From a checkpoint of a small transformer trained on Wikipedia.
Size: 11 layers, width 128, 4 heads of 32 (1 for keys and values), MLP 320 SwiGLU, vocabulary 32000, 5.9M parameters.
Architecture: RMSNorm before each block, rotary positions, tied embeddings.
Each number is 128 + 32 x the weight over its row's rms, rounded and kept within 0 to 255. Layers, rows and columns count from 0. Numbers have three digits each. The size before them is the row's rms in percent of the matrix's.

# layer 4 MLP down (transposed), 320x128, rms 0.14, rows 296-319, columns 0-127
118:092054146190135158159095102141122121148122123155077111148111086129109157101121130202106085133133235156156134129137067102144164136142138159124125090185155103075114134093076154127101111076134121153143149110122157168156141124137122122141100124108099090168107102149209162071147127091107144108098094100143154125142119140161088197123073157133081165133101110117144151126184182084180120075090
116:099080036113122174137120143155120128172126098122137154096123133177147195177148068095154201206135174123134081130140126128146115105137146135109118117141160134119149173076093106168127091132129183120127127114098150090092181146163133102099163125158111131121177119123144056126112145094085141150112145187146120076159189084097117163156175134128127112194086117143147137133089168113071088064138
105:141132095113085128109134109129148128131143074145141107157115161094090118102103130079184147066113173142112052182131159128116192102095143185135100093122100114113168112143132111102170167125113162168134155050146086119141164124141093193053112125143176064088142172120130166174137150090151077118150142084154132158087107150158088179121079150130145133169144110104152072140112171130141205106121
096:129142117089114144149087152122177122124090087211082092103134130141121075128116150110168098097105165177188169048086189132115119150068138081159146111150139144170098111090086157097119069114087108095151099152148179121115139058064117168081073130122084089117118122124164165096128121154152139154130131161088133120109155141135103103140121123151143102148179154176074193088137148143141181145133
123:144171094101110124129082107108164142113101146138133064089122172139080175102069134146167140108129179163162100146152141119157098128159107148102118147152096161110185161146092189184126079168155166148132091064103144108054085094083088114163114115111112161083145144081107108167181131109165127131110085192133100158169147195148111126137136194123154143174144097134156103087122150068136159094155
110:131090131082074153163154145091150166187105163164145163144119124124150140157064126081088141112133119116140133153133092151149181143123147119122127136167180102145127117079136093144152116120047091095129184088150170126144097147112102123105142097106166082076150089190127100124099124119138146181099148104147137133182152116130144103114172145145066089100155091044152140107054133101191109216165
155:101148103099146189117127194120112119160123091120201150117123186149139109086135143061149082094175155146109103154130169052113165123130160202167046141123147100114117148132196132139136113145070125144113119069177095194093145118085110165107081117120106103101155152098115110133132120150130111108128163063150163141106167141148084093126064159117169096186141137086130098123131152138130179120149
107:115133111098186150089112110110142135093173112151112113120190193188131118109134140123060150182121124122148136160187166112198136151116086151074156086135059102129080116112118118146136122164121092194174117129149132133129078174106094178144126194124141090145170094138114073140096164146115135084140110130087131131124179088138168134098121100101118069142191120141091151104142052089093117096083
061:133071137087123133125156094188102140117180172135152135169092092165142155113155104076106113164143117133073159129128088121120118164180154100099118116177149187099144124071118076095154130125185115051107127167113105169122125147145129091128173119113107141151102113117064092154083077144092166141105105111128123145157150108085133136105157037116096152135141084100111109125110092038083056117171
114:116123148135129124134116076065124171050166132197144186109127139140078080094158076103103096150187136131131129151154151089175185081082064117141186144138094142150136101117172111126133150135087065193142099145139103157161136128121146091105146132125063112162076146131136086124055124129127112149110106102169115133127104134129114195107086152106162174082173112123137166133120068103104113172095
128:107099146094124109146124125130131138146175180177104154085115173125168157167064115131078153188131091132109126127135089113142141120126192121132175116119159119086150069133108107154163165125137097097094089183098134118186081163120120096200157148162108156123150099132105093144138080156113122131113143144095144129138081075110155136149224120093046154100186132172124146067133073177078107147143
087:063127168164074101106144082170149116200149145170098102131164141124157092130115086139133149116123120132121127114174110181114077176127097137127192079095057136155080088136077163150072082077109178141194074133078153076166097154107192063141161151130094155175115141165127158119100141124126144126128146133121104157144114144097121098134161150121102136092156156178138106073111092100132101115094
077:109150161187144126146211178167133130146111149103108148117153127170159145157174116124122145192116170137133161148145147113089124134093089138086080162068134138118087191102129126149126103143133116205109075149153078139099180114170101102114129150113084062058145126108127128069124161116129157180120128163088115116161127084079079171118125137102107127150123128071143153122137103108153126013132
080:159136114185112185127126115164154185137109087185140155160112110127135141113112097188205079105206094095144111170169129177136137100108099101061128096053119139182102107108154142109054130146080168124193171158114119100135130112138132108156126111117148170192173122081123168105157113085126188154109141145094136098124135131168110101149131113085114095067096153171089103108119174130118129134115
113:126125136118089164118135091136128136126095089128152174139162128156128124111135098110123159098132170112116129128191112151095102122134148143191143092045133081162124100150110106207126129103114152111132170135137134103129072116168141175128132173174174149052167145137069158058070151132060159099127198120141160100116119085167090131163134086091139064132155123159171205088134140158137109157179
098:075151192129133110092140083145182138109104089134107158150164107105153130164136124180097106155155147091155141108158162062077126142177080100111125108157075073198109135118196126116101135164127126153110085165117113087116121116102137137187141111158158108211106167130131161135054128101116082070155135143152156128138174080159151092091172120089151134152146176126159105115124099140198177157149
086:167117113130138096166121167147134138141160123113145109131156126140178140098191156105111088165144079096069126122160099168061109137167154138104143113151049087108103074187096139116091141217154105141042097145107105086114161110184100094124099140167116119073168088110111100140154154127150108125154078119131095091153138065169208143122125119123060108115131117164117146137125140182118136109174
106:159182167110171098121090120135151113119130142096120185127084128118088108134102162107121112151126175127166109118149126203102123168110070179063153149221146073155159093130121191127095101122167138086138143150082127092129106173067089174128149107110150117151135067085153098127134120109200123123122111092132094141145151072139114158153139135116101061110073197158130118078110130100099078137140
068:123161162151116116078132177138191115155123105118111116092176139066078077096102100140180099132147102093160102191130150158121151133068105143160089093082125129162151161154188174121128113124084137158148145091118127116179117188121094164119133093094139109153088169081113160112128144076162108109144102065134156129147195177137126111128074171101125092139133122180133133129144195120083212083117
072:113094176105131170119123148142176117113164087097144136134108174072116094126095181160175149092161077077153136103110142126116160142019097142139122059083169127132099163099141165166115089156074061149161111131149134101139151131081114150109096143097079102135114162165147164132101125098159098091058110129142188158148104171180147107115136115147183167140127117089157141117085117105152194157110
112:123131147120133101150168111123165141089180184140111090121111096129145176147150086112084113110105139116121100125082099141165089075115084065171174160183107122152170072150105149143083198148142101136089137094066154146089115195141145109172146118160098102149113076168125097121135105120130110111168068135138120114106107169128122148113054109091160144097145064171104125113101144089094087204187
112:153090124149076107114104112099081085083101085135125121122117100057104122120126051147082107132127175111135190108066162140162155153148121097109120148108171118113121095114098026164156147176071145109140138143152105111122125104156105124077083192138074119106118106113176130090129084151168097056162103090166137177095110113110091146093121166164172197137109150137099127092135128116152091099140
120:148144170104123148154097102163080137100128123121152199146129140120124129177151188150098141163120157162183147120159077085122173143138115135105111165151087124175099119123114151037116053133191175140116124123120144117098154121125076129119118097130148049145127159041164126100149143112128142103115168089134119096134112052068138089136153168115182062101138109139157159161106170131083145178159
105:140139085114156148121138234111098083059175157087125162136140092151129117148145088162146117156120132142148174142139127135138147080122162111170050133097118143094136115102101121115083149146103097155133107109222078106137151142112107184144077165146110061123113167092095105120149163153161102112128094129096117083100150142151167138120041176145134130106101135084082098206169107146101130093108
# layer 4 MLP gate, 320x128, rms 0.146, rows 297-319, columns 0-127
129:094177158120126122076106123151064143141154104087143117129098128118105123061108144163111116110113089127134095124165104114087141156154123116116132151109098138055086153176200114099119116167015153168117127131069150139116126121159091112125120090139113160155073139125074120170145137185154119089172094070099119116128120182158115108070121111092085089155112084079093143179169121145140108056161
068:125123095093121116171139160085117151179144080177172136192154147134158101151127163177141135119160123091117150178102176066167139107156133138198112170077106148108134167141074111173101143118181106154077155081106150159094090102073142110143072090159184159152112126057122128113087151137129122072077155129131118170190101132169167148111110114187140108124076154126152081171132114137133133094106
105:132157149116056065177134121144131182067139095197162171061192175116126085125151140137133116174108168157135160117147144116174171088110163171136109111171088120088177154085144187088122133131152125142100116118123087166082110150168093128108107099144097130101134126165133117121132158108175075136064092106129140102136125154141090143088130172074146220168122135092113167120184137133090132140125
118:108118141113074135089071139078132114127167170132058170148193120123101099140099147157128153056137144151153135175186119124196176134152162188135105108112131136126046154036117103137145078165096181160127147118140117116148151109097115120105139152109111123086102138153108152116112092134181157142132121132125149096188116121054146109114172170171108112141125163196104103143152165126139191083112
109:120104107103147123099147121150143129091131076150110081132090075113122151097153150125101146127170120105121149167137160066175153124087128171177100189200116131167112204103117179124114161137165122147106096100138109084077094127097116112152120122159065133104086171153127090122205127093134150143083154165177146106163124129116096152188095156151137073156094093141219116074118151173082112099136
067:174133129098175118082136105068084126182116114133121139155126116119134111057150137073073167128134138118098142146073218171102164025129143085160119120167098093104125148092169118094158119116103156141121090123114114140112163092129128178136097121073158161127122180102101156138127123177100122136165154070169155152142164080191166076171125092150097127122086099112152112126166150100134153187138
108:193176131084161084086121150122159095119140104167130158103157176135096208150121182181116163120184087187200141129149101140171170104108119127094128110178233100107080110104147149116089133127100140130125173164116122133151110120095110091159117135072134124184108137094091107120060113109115088158143116143129121186110098094149137142130153115093129137209133132116152148115068093129086107123128
090:125134159180062152064124177140116097149176066183079137119144138067154112101127155140140064144165143153110131155161137099083150140127062122123112085094100131064086153162128112106114104097133131091119120153139122133170150170077129161116124161160139163155172173116104090168024158122109113100107120121178138131125168112147064143134149106123097149055164079071141152086108151112094128114136
103:145109125106193106115149124136170156063185120124097115080124104115134112141191133168184209107112109083080118132214140133155101148125131107173137105196080137148174177119102081134107161108134136108131166133142139139180146095114079107150121087140181109111116098158154135099185113085145147164176170178148181113151161112144127113155137138126135127150112166130178182111136159198095154069101
088:116154182090123161100144160162121066125096063099110100146101136170164208125121128131144120104091149139136090156108153189145119161099116093120105185150084089100089197196171165084126126089117083130109137122177153127126086124093119123102160133139107165105071204130134150150098155072134156099107099121134124142155158155170088165128110149109217114130105174100106106093099128103136105062153
081:130147097078067203078162115174071098173120153119128091121116141168207089128064095150154191155129112143144182083107106133127120134160131087131116103115123094160179053098192169138166135144086134106141093114162132171139127169159122107097171114146084147094104123124167124142130148137097132147090151097146088205170147153096170143190152140113095097120147124131123161102082126160115131074155
109:180137096107167133165128160142154191029104180064092159097164126112091130163162107170129189129041137103168148133157148140092099171138117128108112139152132102165188157134113094114141106076155144145151156144151133127082116099145143120161094118141099139108150088205104113118079136085136103119139083156161144105152097150180119165080099157118103193149153169083123189116105139167120120171132
097:143120098143088145153114111146171135087149115133068051162119075120174105074164106124122131077043105180108109129200144121182136143118122162125148111097161150128197144093142120172094120136133166086142161173106063128110101097168040161105095156104084104150165155131108075092141109090119091129079129125132130082112125160140129113156117102102097128133112184096185155138166137145149152091078
123:170180142088131142159138091094101146095139186063101111117169138168078157096175123070104196115164067110155157168192096082168153109151133157146157108149099163132131121111087170117114085208089139152093160140115160087111120161103158143156155215137106102058100120109122131161123172144152136158134129154137152151218135108121105103120103147118157107130107115149115067143151129091140134095106
095:126123127136135136082106124116118070080203131098145151136191144174117136131166179153143134110170147140146152169162145174125151174104110167106147100091078136096136159160104068100144168168151108114133111149113126144136111159159049125141139163167072138085130119183145152115135058084119124079098173094147110137078033094128171143141146108127082113103151086097168157113176119056100148086131
097:094179120094136134128134057056075084136143150153131124121201126121111128125107186132081104235166118125170131087101114148169057105105139122132132118081119157127160163155115143148100060178138145139134136131125165169167122104113101137170102081157148179149129191100086121183162133108134115131180185126175113103179131156132098110175124176156125134120080129164164107121149118120160119174096
101:131185132166105143132177168108157129168169098163115108161107144118057155113074148094141127081108184108172138165142165149162096169124151138087124149187165138120145087122123173169121133082139159077144170128068124128085122114123142147096141112121110147163116144140101101126057109158157133157149131112123181110162133089134100092193142108142119029136094183141117118111009152099104129107142
095:074100148178104167122088103120119118181097132142142156160126136130164135135148155176122073129160047121176094118198178167125121127115137142155182118177073149147112157139126099131121095112197097166151124074107149146103101110129142110080100135124119147130103077109103102176095123150118103116110122140125159124164073141171093123180110128150127153053118183073151079089104122068145182043107
093:122140131144132098107091157093205192120175139159167093151129126101198109080182133126124097117128096108149121183153146129145139123170113148181126093153121130130049110130140165174127122044084150105157164081149136078137114130162136166116122140074133099142155089125213130083082171097131072107090142137145146130100152112117141135073131156131115126077172059125101121200156117165122171156134
089:103103142150124091120106129173118162126056143082116094128102095223127103149145117173171168114135078179130144115188140175076117087128156127124077132083162131122117106183133126091107128113109164182141156116136169155163085061060153128029088112114127123130143149105136188125114085157164121111140064124120082131126117120135150140177106144134120105141134155136127140153170173103122184051130
101:127120184156098159164158102124177162135158148143135188136168171131149162079207149150109141114143124131137106154116097142085113165099105179155133163161072113136125088123173094062165138146129129094177201150126148209150111090173110127085099164121108191121150153152182120114166115199153151137110091150096147088069136157096146110103131132160128098145151053113172126131123164159132109163171
146:111158104135141129133118138097164155126140168118088049126110091180110144104086116107175108152189094160138120144155180072167145174108146164107096126132095166087136129083184157127127156138151101133098096113130100128131078109105172134147149127094137104100154158179046132077083099130190141150119208136067128157122058171167054084104086116118118155162085134115130150073139116097093125142108
090:143099127121128114131063219078116184136154144155177172102136097171130084090159131128121130123126120174105129101094146079159163097165131119145038177190100136151151103158162119078095140139137133062138103099084139209095123128073108172148106133121138076077122120120156157129099097137103117084163183136092119089055136129148157083100116149122086138118063094147124120133114141110157147126172
# layer 4 MLP up, 320x128, rms 0.154, rows 297-319, columns 0-127
111:124123112134102107141139125142198117121114100157179138183157201102162149182153098089162151140150147146147203116055146163122198108131156097129109073128130153116120136079085104148180135063209170118137161128138168125125129120131133109088152107147126159107179068124157124126095106123043122145101141166191083160158115087150140147122097171162142144150192131148113118100098164078115117166119
082:110123081134100152065131149181126147125147113124122109169183158065060137126141104113185153087161151099128116147112164127065180136105126135089136087178165073125115134107144133096173132135147165160110163187156152108158170131110131178088123156090147078117147180112171096133158126048130138108151081145100164138096158175118105139160098161069114153138093118066163079120162157145085190164120
101:155179139127152107116142179118064139090087061108120139079138137149069144092113114115132106120132129095123119101179099082183173148139159158146132133166115159066170206076146144162083105148155111166154107104102162142115150127098179140142139113131069106076119125121139123160188159127109136159141165098103080153190062130131085175142117145208136142117127176115084083197150115166128123156114
114:124161175121116113098104117144138143107168167121083130170182165149113090059131141170143170097160154145171146131159092077140162123166161114140136075153120108127109178133091164123063112134095066139119122110112122107100134173119133161158121183063193032070092132121081158145108117152167137102115163130153099116189160105136071134086149180177108145147120146126147069093145155124075158138149
111:142155101105142117095107078112141109216128107144104076115128158118121141146110175055097152146165141106177092117072110154133147102145114151171136149151065107165097146070175141144119086146140103146121160101108106139152129229097133103190121108129118149123156155099084174168143123122124140135094141153117180187168187167143125071163169137113142150126118103149153085062121161071179077104139
089:132150150112137161107140122066125128155142100104121111096120135157184134078159124094160098147212151118131103167114132064127113048149085154158113200137103035084139160126212122115113129137102121112158169112168133169099106168108183122126105239125115123110149125121150104164137124127096097124140119070159131191133163134129099105149087178120189119123171106147104141156142145171149115142156
099:080092061175072097125135130178081146106071151116101097074115130111160169124121129099153150102071191109148113038160133129134171129135134058119091099125145107180151150135143075125172150101108154121132135157153092191091124125123145116146163122146138178119134195164103138147169136173080173102173182080157116152135135161139099134123121140199129127099086091131123142127118198169117139108087
095:130111163122112137113112177121107160179106125161061106096078123071114162083114171116153087144136119123105102111176169111123153111128107088100157068180138149123147140138112169119109124112112174105154076106161060138220141166084124163123117117122133176103083127127130167187126174114125141198082067138094151102115153127154060146107129073144201130135140165071181111125103151160091154127151
099:101152159127179104121119188093164143054153136143139153082147132166108141102109139200135131125141119134119138127181097149191181152127128166180139124171081176133158129215049113164090124113134092114134132031128128123146116194122116145184157132167168095145034115150110091148119103062135156081133120111162156162153152144163115111099106132102149142137106157156129140147104093105097124128102
084:086107144110129115157109133163074130129103143195102180097110121066132171136105123125158124108145150084086117146101138099138167126097123116151179074111106116099095147171065100127149188147145091135126112182098124120172126150070131162216134142156078142160133099110122091208121141125135134186151147127070126091149086078075144156164148110106081138107216108192154103121174120134107151098107
099:113110120105083153073192142141095104147166147126188051096121137183175128153113062211145140143131098100085148122140133065124142138171118149154119159141150138172177093099089167139100120121088137148125093080149108111103135142129132125136172147117069140137120061094163104174075170136119082089134133112128142250122112155108144130104157151120157112102122084120075079127117095141105166134134
110:109111119124113114163124078110134092209127132167198105174094127163132103114121100135111059116188158093085107148096117087135111071115156109184118102122184144114097073142127140114107163158081107139138116081116098132165130149081142182127117112129134128129120100037118192152164094190135116109152157056119147114069112111086151116158149137160151098061107077186104095156144108125088163129139
092:159140069159108131147191194117094116102135098077163097155122135102132156096133111134099133117077175160082115153134125115150172134114111212105094124126116103119162090150102135114170114143109114134074154141089188100130087142094125131135144075180096104107095143180055187135122075164061111130100100103136101071127205110147101161101099105183094138146164122182130129126172085094111132093158
105:145153124099136068132189116125160194150180122126115122161134113174106165148108125045071136140100102151116151184198151072121128138104084137099087148106111100135185126158112186129121126100182072146085151126161079091108103114120147155129169114154156114102128109107125082089121112145135223146105114134179157171165102113131117137124075081034107171153125136128092137105141152128074157126130
100:154161039124123155178157143141090183100110131148114147132137123122095056101178120152082141105169149121115180173128100070173133144158114153118118165152123106130126139126063137108113191089125132149123141155138130139099164179157072142137131166109148177156114084201138127058200093097106065085067121077109112120125127066119154083150109076159085156154128110107099124093163123156147137139142
097:125108083081078157125045147099147078138174100115165166106044130152101107152127125137118089138146133130151174113131077145144108101093110107147157207087058134177093142138172088171103175140130082132066138106166105142102154135066110154129119127089092141134078149129106142098103118108056173181171155125103153125092073140125164174107068130100152133117083150143149137151117104111145155087138
091:173113127164166101083168080149133167147153052093123108115135120117103140070141122116068143127118130123126102114115117139119130184132153105174143085141123110206162084206136175126203140157124146141143133143089145196116115091123029087124147161196117121160084149072130142152135193130137109074177145098139117098130119093170100123084094124171118152145123097119090108137125085089123175106121
104:151124155157124021157192175067134113140140086153113046097119162089126131123154052106135140142137158103143070179143067150094137192135154191087063113132100111124127133133145189128131196116089141114105132143138139137148174115153088149124161128101097095148170172142138138098186148105135120182130148105116107132125189168125142121101131166131104125151121124176133169130153145116152088193134
094:110099127108078169148087217169096126116119089147104203092155176163141159177128135188088156193090108142133175156163062088157130113092174187113106125104079144138134131112177092074152159164158122134046151138110164140136122148127133147104123112126118187152090142151097151118147088134083123184118076087153126075102122095164122129166165144146086123088134103127149137136108104112159146084146
093:081115169181177083168122137106091172098136153106194082103094094211174170102131114149098127124163124076099144091156110159085107100108105126135142118131185083152198104150135152156113175103114123177080159106118136133135091193135120108128175082170176165115104116112126154088095109087142159175135102080101146102143084143111091151117083158095130114127179103121184114139165135059101127143101
106:129173090120128088124163093125149099168107115098176101104165177136182151102115144093136131061140094145066152163165110058077155092132174135079086115073177147093117142151088126116079148121062135115113142117120149072127178152124151116095193179124142145143108160121083079178143138132091157085137103072159113200137156121098099144063148125075083136127154134124082152135102100155148144133097
134:098131135130175173131084131144138158115175222157102121152153120144044152121052115140140144175151117163133132125107143090123142111119142179080141146133080183100117117131148153177133126129076124195134164133138143068159118082074140107132165144103180133116159136155078131090113059180165147134149174161094086128149126172103077080103129136178119121146115141136149131123061143146071133195151
101:104189171092116096078119127171106099089117164121114143137094152104120132177125138173147156138123118122134120127151132108112094097097188133166136095101164111136079159123108149091162113074058141178088160123162111116148150140133160108170124131111148202127136153122171095089200125119160110183045141157154108098143134111140161125114106144166201162113216145158115171195162127160082064148120